Part of a small language model's weights: 0.964M parameters, tied embeddings.
Each number is 500 + 50 x the weight over the matrix's rms, rounded and kept within 0 to 999. Layers, rows and columns count from 0. Numbers have three digits each.

# up: layer 2 MLP up, 320x64, rms 0.303, rows 64-94, columns 0-63
# down: layer 2 MLP down (transposed), 320x64, rms 0.122, rows 64-94, columns 0-63
# gate: layer 2 MLP gate, 320x64, rms 0.292, rows 65-95, columns 0-63
up64:480514513452644584448464443477518551564490490457546546471514487471466511467587627473461437475462587589487502602480472612590541521562517536533478498517509567504516536504499585437513496407529481
down64:468431505527647500570547538524586595569480518361502494536502500411472498430575434550593411502537569481527489519537480420556437568474499623480448560567517450467485458501592581576455554565485493
gate65:541496509514546435487556558520494483507520480507443399465473494483511391528532526504527437452584539525519507484452461510505554526539469447438507459405501436560505476516617540513531488476547639
up65:531530562492480453589434557483455593492495510469518410614495542539404521539538439523528474489520570477529509419590483447519582529504514518496466502465494468563553426564564514533604499492506504
down65:537514532486476575371567466447477509447489561580462456479480503564534561526498502541512567490461476488410490538488427546460423591472506519467532507533493518432420522496462549505462525516466462
gate66:492450589459489509614486522505571490573455577494535413544493530547555504465439471553609574437454362423511515422482485493455499520545488404591511516517543410561425557517521415484495441446518489
up66:512485628470568381453535424561618516538458509469519419467472516622528467570482542519561509427527503517457460501408528526589477468492473593525459459546467494520457477473460487536567477510484434
down66:523500507448440521462476619482595494445490515563556522501525542592448488488470437537525544482537515477416581432540392463465455495455547488471489516542643463520482488485617517486512438561605506
gate67:530591494508446498519438382557464512590447462602443514443452540418473548529625497442425569559482514466461449500522502554353509435498475506543454498528484464510457584545564523523505479540560539
up67:492569566550511523453483506442519462475473479424556529594475504546465611549577422538500481524563684451408562464481482471540526576503558525531595545559469527512542478436491423497580469566476481
down67:430530500430504557448485478488502453543489506423477471509526528459417541482395619487568550560426463530453534496415563456377476461536535385472574467608473520556510509453488515477448500440446455
gate68:503546498639509470629508556583480490529515508478420530511496466458535511537577529524602523423592461503528431556469518531457502506356461546510462505422463469469394460517412481546511468510534512
up68:499381539523572460519504517495595453607460480477357561522529464550478514589579567504515504471492543460560450480494499494491533457416565548526461544502529567473521456529554523459526491472483561
down68:486539460557508545449443593442478531456589540532472524560475448574555462537464471486510543512549534504498461506503481486484437422449584552459522455519490500559431499444482404394397385493557505
gate69:546506497474366567481472477509505425517549490480455443546545463589529506466455499303522457432521497518409493549504532538470548527490424488475440499473498548473471554479508551425473498397529517
up69:524471473530577463481496470513452504469408544522409558492598625498563545464434533491470488497509520573516457510522558479496484468487505488491514449464478451547396483468440423495548566655544496
down69:448553450507493503650500561501535440531467491585503493588435541496544520532491588517477490392446475486479504542471535408487466536605499560464468465486561518515545481504468390521541472482562489
gate70:498510511503525580463591565501524529447431513497529615550454567425492540481592440431504512424556502571476470558454445438488537664496445441521487543474494518479480457526397503469446449488538505
up70:452543457439547534524516478512487505438574600532529549519527480530548436491524506469500464470572406476400457436491601470468513485474509542434517566572527440464460475468384500577586510507426469
down70:560433484365430456436578494493426513571575524501463502493544457465453551485597445497517551434476602500476550488414366489464502477458585555477466626481549448507559477511502541523460471542456510
gate71:508474431535464427500537458555457519544389431510437530486462560588398466536461475478461459463432435458500450513456545472392401492462581607556435469461512513573528541559548491517450483455465521
up71:475559500576442525548464506410495496448488516615502402443503555383501508390542445534459593475598490568520429437477545427540502425467486522465508456501499473553479550532462531480554436578461585
down71:635517478520474545428516406533536531463389536526595503466464520535497513454471464397519490499542470474465485539538540478451430435435556572445391466436538459574512527481609602462486555431531507
gate72:445519569448465515394455455464524424514547616544461447528554486594468594559594437530441421477455480495540488454494564581474468537481445598496478511538525486568485466585419416514582490535512504
up72:507543586460460508489450526462485430462530527553546438519462534543442561519498552518496469544462544561483487380515450507493479606534488512461587577476504496543518540546413444452528503545467508
down72:543566461492535579510539537431518583556471493488483554486539497545533503502457548486520556531574503425503448578467456480574452472485536554526472556459527492466427564488569465570410514543481425
gate73:513565405401443471511544517537494474465473484395423503543531453498516538470500487505427488522448401533482554476435434462517518469442588546483423443513469467438532446458499510541535426481584477
up73:484411508531589501483429533530542551452469489606483488412492564515478494471473525524584525425482469478550479483521539513553448404507468552543539512467544538577475475502581468488521561477397433
down73:459492467506508465510422519532519483463584526569554466474461536464476483470491483415482465390520454501538515518459510468510538464395561431484476426471460479430466479523562474421589551525543504
gate74:517389565554505581458568478538435408439484493463484438508533534545479509517475456456436467476465413415488538468472522456454477532461448557486414437391504497418560515497581523450495520461541516
up74:551439511574470492448518470505477479491526426476529439504551512536422505513520473436409444491446544449563565446510579513533545509496468500475398506413501540470568474506571551397536512483541537
down74:574622464462480460515404514527451592489520536415517473499438518422543532492516453496550487504575570435487541475505494501487529503474498511423588573538529523501433483475475543524457461552481461
gate75:484496485487421545517516493498494390456433567565485519517489537457512552485391446475593530505529447451477535537564567432487487571477407513482441555487496420534523515421514488506544552632486378
up75:619513556460533555587494552436447566433527450458503556523489537471486454566464571453473439561456451557482496585466453435517525545455585495441474528564536599564411545418522534570476513546487520
down75:484556529450421523560495527501537464539564458555501516474551611338519532605503473547465417554474484434435520422512486439542538535450474472485488426463530524432506513495368460523488480518417522
gate76:488499610481484588507470480531433514619480548556460497561592512558511500514493530540571474539530420496429587515471591438543393485513451489453486543486509511573496576454499462497508516524546383
up76:455566610508526455428543557557448488443466567587457529535557435532390507549522530449497539477528495574496534409561458546464443432554411529444550525504541581463524501479504478493487506589480513
down76:520547520441373468567492499451573477373541477484503407472525452544498442516457569476523543497495556470546479627491489479383499589552534510461489531453546602493475407543449454516565486525572548
gate77:536488493560432489509497528538543377470486522500499479483495570483525459503420559614520559495372435481593544529489527422421464459431543411460449420506586443478498539473543453439440482415583550
up77:513505430531587493602491555603475480544549405464530524510566538421585574499427583515507409600570472434425467436492447578484489511454558591513556467490465483440499502528513509509525517599473494
down77:482543551499490554504560501459543494585548474506455432416567479603556572488622452341436512439546475524524512411538477498487514452511541479455580521395465429482499474445490525518458487432560376
gate78:508532534548571427452492427509536460534386395434553477423480610519552531583486409507489453528531518590489472540510511380470497539505510514543555436539472423411425511569510494537499426507474540
up78:430470535434403567490428565463582538519508490561435612444626453514427486529530394477560561510463513460494534467541430412541620570618447454523534456551532465484534494505469545558456504515444549
down78:509600514498528547479508505491553558484481536545505648446571494487533488465616485482499416533530493458460579531549470642665476475524473460557541456454555478562507498488552599429529452560439488
gate79:523515472519552459445546513493441474612490567475452494532522513500407516603493476499436381482593569540556513499445572533554525509439461464482539466476548500455554417409453500504544507499494554
up79:514508545537545522487562439451513539449574522511551478496456560547449512456496436454533546446508515634540429578538449448497503427475523564428509530532469495645468450473575520433423520534470484
down79:532543496505474452423429566569443457534467439570433469518547473515410551509459558495529558557492528621484560521551544467522525538530459408507545479540571522463489521485381473489485551429527498
gate80:524512448532515559558447416588493564527468541475408484505487522454479545490595499454465532586444487492480508557513540507442528499540471560567516477426418538455468573570482442561500434526513507
up80:510554498492478539563487445617420506483477512578445458557518487457504567471565522487519476552477462441555471569557457501471556484481443421515553521463453470502418421500525412479522548570542604
down80:478445498490534521536437483496441539517543552450495479424417528480544424516552482618526530416547545529524474453578586501558597460464532444522527466497505517443513526477526529442494486446502435
gate81:558456424517410475483568544540521482527401469502398530535438510482463513514578511470479366560401514420516511527551511535504472489447559520486470475586594489420549533459530551465474474462469464
up81:487500517568580546473431536526563554553571521491488488457498527469530435511462541523534583474534568438521469575413483431479472582594522448453466498561416418541566440523577460468448487519540504
down81:405434475486439576500457467475553391458479551561465489512527488356470492505452559377503577464531448423474589418450508432450480490475486512435515425516493509507504504575487471438550569508468566
gate82:481552452624485472596437575571534547519573482488505543513431524465545557471459537477537563466530538485498444466436538410464526465499510557482386482439454457527453522485541432465525416491528507
up82:539484511440497453422463485496455424507490472481555508454448505550450515500475469523543406498484499507413522506503518573567460585487549519563464518406472530533550549579508444589499498519389420
down82:508474473501482538443576501566497481478504515508583515450522485525510638451508427554471456576442483517509475579436432663416440479454486487579496464499448536525531645497491475607537551515469521
gate83:566517509482498480486496510497519528449425496535582526525569501462420545496534479572490400479509457542460530562522481396403454449544504537485518590500425491441540558456477580643475478468443429
up83:477433568619456475529512452470553530591451480614484455476518462515608422560479444490522580505466573625527502573452465556528490485433537454494515570388508467535346477425596486460444518483472491
down83:564560570519548531549530471497569513517520421527461499482467482477494472443501461513498507490546579503642591454524562502430473533604469524346562534519431506508334472467445444459553513538574548
gate84:499461486417471576498445500461518427453498585453449521495554457488508524496459518442617528500470479515543509523527549461512490465466477532414460518463519431543491457545499519528424436484505516
up84:515470500410488563425481568455412514560475507414455498499520522500537464500518398504555535478466471492444502560510500446498457619484445439408484486440542393491521504565541443538439523530506513
down84:465526572460539539542470558528510534476514444494509427551372539526495415555506462574461555433490547427480520622515467507537544528403414446572457471460479520431574476477518469498584466522507507
gate85:468415571562546501477522472490520412540463517538531502551453568486578478492482569417386440497434427470509566511425512517466469483423516528609459472505443539511450438525538558498524514571563463
up85:594411446567451514478504446469528548527465490514507500472426500502569492483456470450547502434500485569591448538563545504540403442453458553625434464443472548532437494525518454439510533463474471
down85:455536528519476494498531495457450470428503477519531423521470486536524517492475485484479509517448505596437527581502514405448525522352537402603535391474479502527460436518569489493548486467538418
gate86:494521438489553491438510501576570545582544413505522553509579417441488398560523473432555422574453484583503540571413502497551481516498359549445496482526522573530371455440523527524509524443539492
up86:529518438455546425495640425457512411475590535506514532531541565451440495540474418539541437529470490519461543526492580534493475503506546589501532471520411624507427459444461548544503551500554553
down86:430578438563505473466474494519432511520528414506498593496484445519448507537549491474485572583513483489528478529506559420508452594609521551552573484558460622498431502538489435448485456557511424
gate87:509480568590540556529462487505490401493489545496570562385484541476449441540503486474463456467475485426455559447491589551461497554513569478544504488562513494455549580593577461482585481515413515
up87:490549588522546598472518479510533449441477504580560472578589556541483465491539599478504414549485561537597495451396452469486498459395437436457504541546529445511493554432552456475482495549436467
down87:490460408461471507585515508462589561496568530458474488476557417592462559436487531565445463370467517521590437525522507495488554491507504575487518521405495525503496553516572582415582491484456428
gate88:474533576557471519453498534532492486460401541402434521454495519458516475464476564423547436452534548486545485516497504454596600505489577534597480521491509512466553469572499542425512401557459531
up88:514571539567435510485540476539443556468461510475560446530461460437547498492519553413611491524532482585405541518533440457524531498463464547532516588429464484513485542445429584601439503530503561
down88:462450517486539572466553630437523500566499381473535594451532434535422495440490480466483622563505479564497493466441492546533461523454533504527485524489411471539504454504501470516477473614506543
gate89:399583519559501457474564577503454570554500439495528492512383535520451485473502348511509494466540536457475500419520484484563446486581528488492525513438506458591502426526445540499479532463535512
up89:461483469389495461505548487396458484589566508500558495495496495548489473487448400487481488520520482516524508503513531527588497578512493536419457503557570470610493524517441485595558460373543454
down89:489467557584514485473564530488468583506535362519499467472431540466521524441488512571505575519609486460560475449424492477549460399537549611522574463481489503465442484487526547458509520508483566
gate90:520607551522480558510555524518625542489467520530455529645462483366472537566475471509583535509532561527479430481583540460556509490546556379483518593429444466567483475509502414548509500494501428
up90:446561586508417490479482518486492501438520367524495561508494491439540441502455444500563548516572590501446544560579513471462493494587537494569504552505458441494376660540537416523510495476525468
down90:598472534529566488461539486412413422519481488515489455588489455515503524459596556517526519555406484494442534472476510508448429474522450530504525551604538623420550470495481576460438442477483472
gate91:551547481515476546470533500486409383486534518437487504455544537540425503492491459411491459557555504430411551570534564467389472435559555503453463642457405503483561460514403429495510441475535497
up91:639537511518408450524536551512499527542478528535525538453512541577538568462534404444529482557488340509482564536588459593434506570502519538562508569490578452463520482466515459429551486478464487
down91:535497452518477462426476521546451569577463497568523407462506469630596482472439393518532570496487455492479543454489455430482487499479383448519542493459434443532436571504420551439529629566475449
gate92:528612528517470483521506549520493550387492469463586557509465549517515522527481464463481490487432480503426428540568506519483504536455459533514490499432503458559469420540526477472428501401526539
up92:531518503433465513458446550494526462528594490447480490528470486491437458488493440560486542533494503445440569495536546544552491562546412468475540473486525512477514460477428388481545462525598472
down92:419480477508562470486494449522450468620533539585508464467545511436510479488470517555513480491497456488545521518419503481518546410603546511549514486558446501473471572527476570478578515589483530
gate93:445476465370543616539553557508537491472477508512484470471517539479509442465443480518568508471539420420590466500411577457535580546470455475457482460519443494472504519455535446555541422342505581
up93:437378486466520588487508523579542465451489431513533472470492506481597586426487491550530463575436401451507441515396528528524470496387458477395483463546408519469536521496543480518559466435479480
down93:516479556461455599461406565463494541397487461532580528524567485570531500478413503487518630492518503530538437449549513514417481489498504429480539540447487501392546447496539494474460556389496491
gate94:528396462495529432477505575567531436543488436557423518517471449572429483433485441530414458490409574508483530574440499478419475444570471428484499477456512549406433424509567521509450448477525537
up94:442513556481398489556455555438430525485507463531520420540478537537626492480488484541533467479562479534481527587433463524529480492483481504551478438364468518554437539551407424461439515504529563
down94:490503472463542482467609451518607486576563546481500427494479541420493554483492464503537542516471549492527545479483502438473520604479598473478504432517400509605495547514539490467418493617546601
gate95:510517444586490514569391498558479589489494612582468553399475545460518558418482493493543478512432485521452437514559492511390449449530468532442549426465586484545501539624479493447489391546451479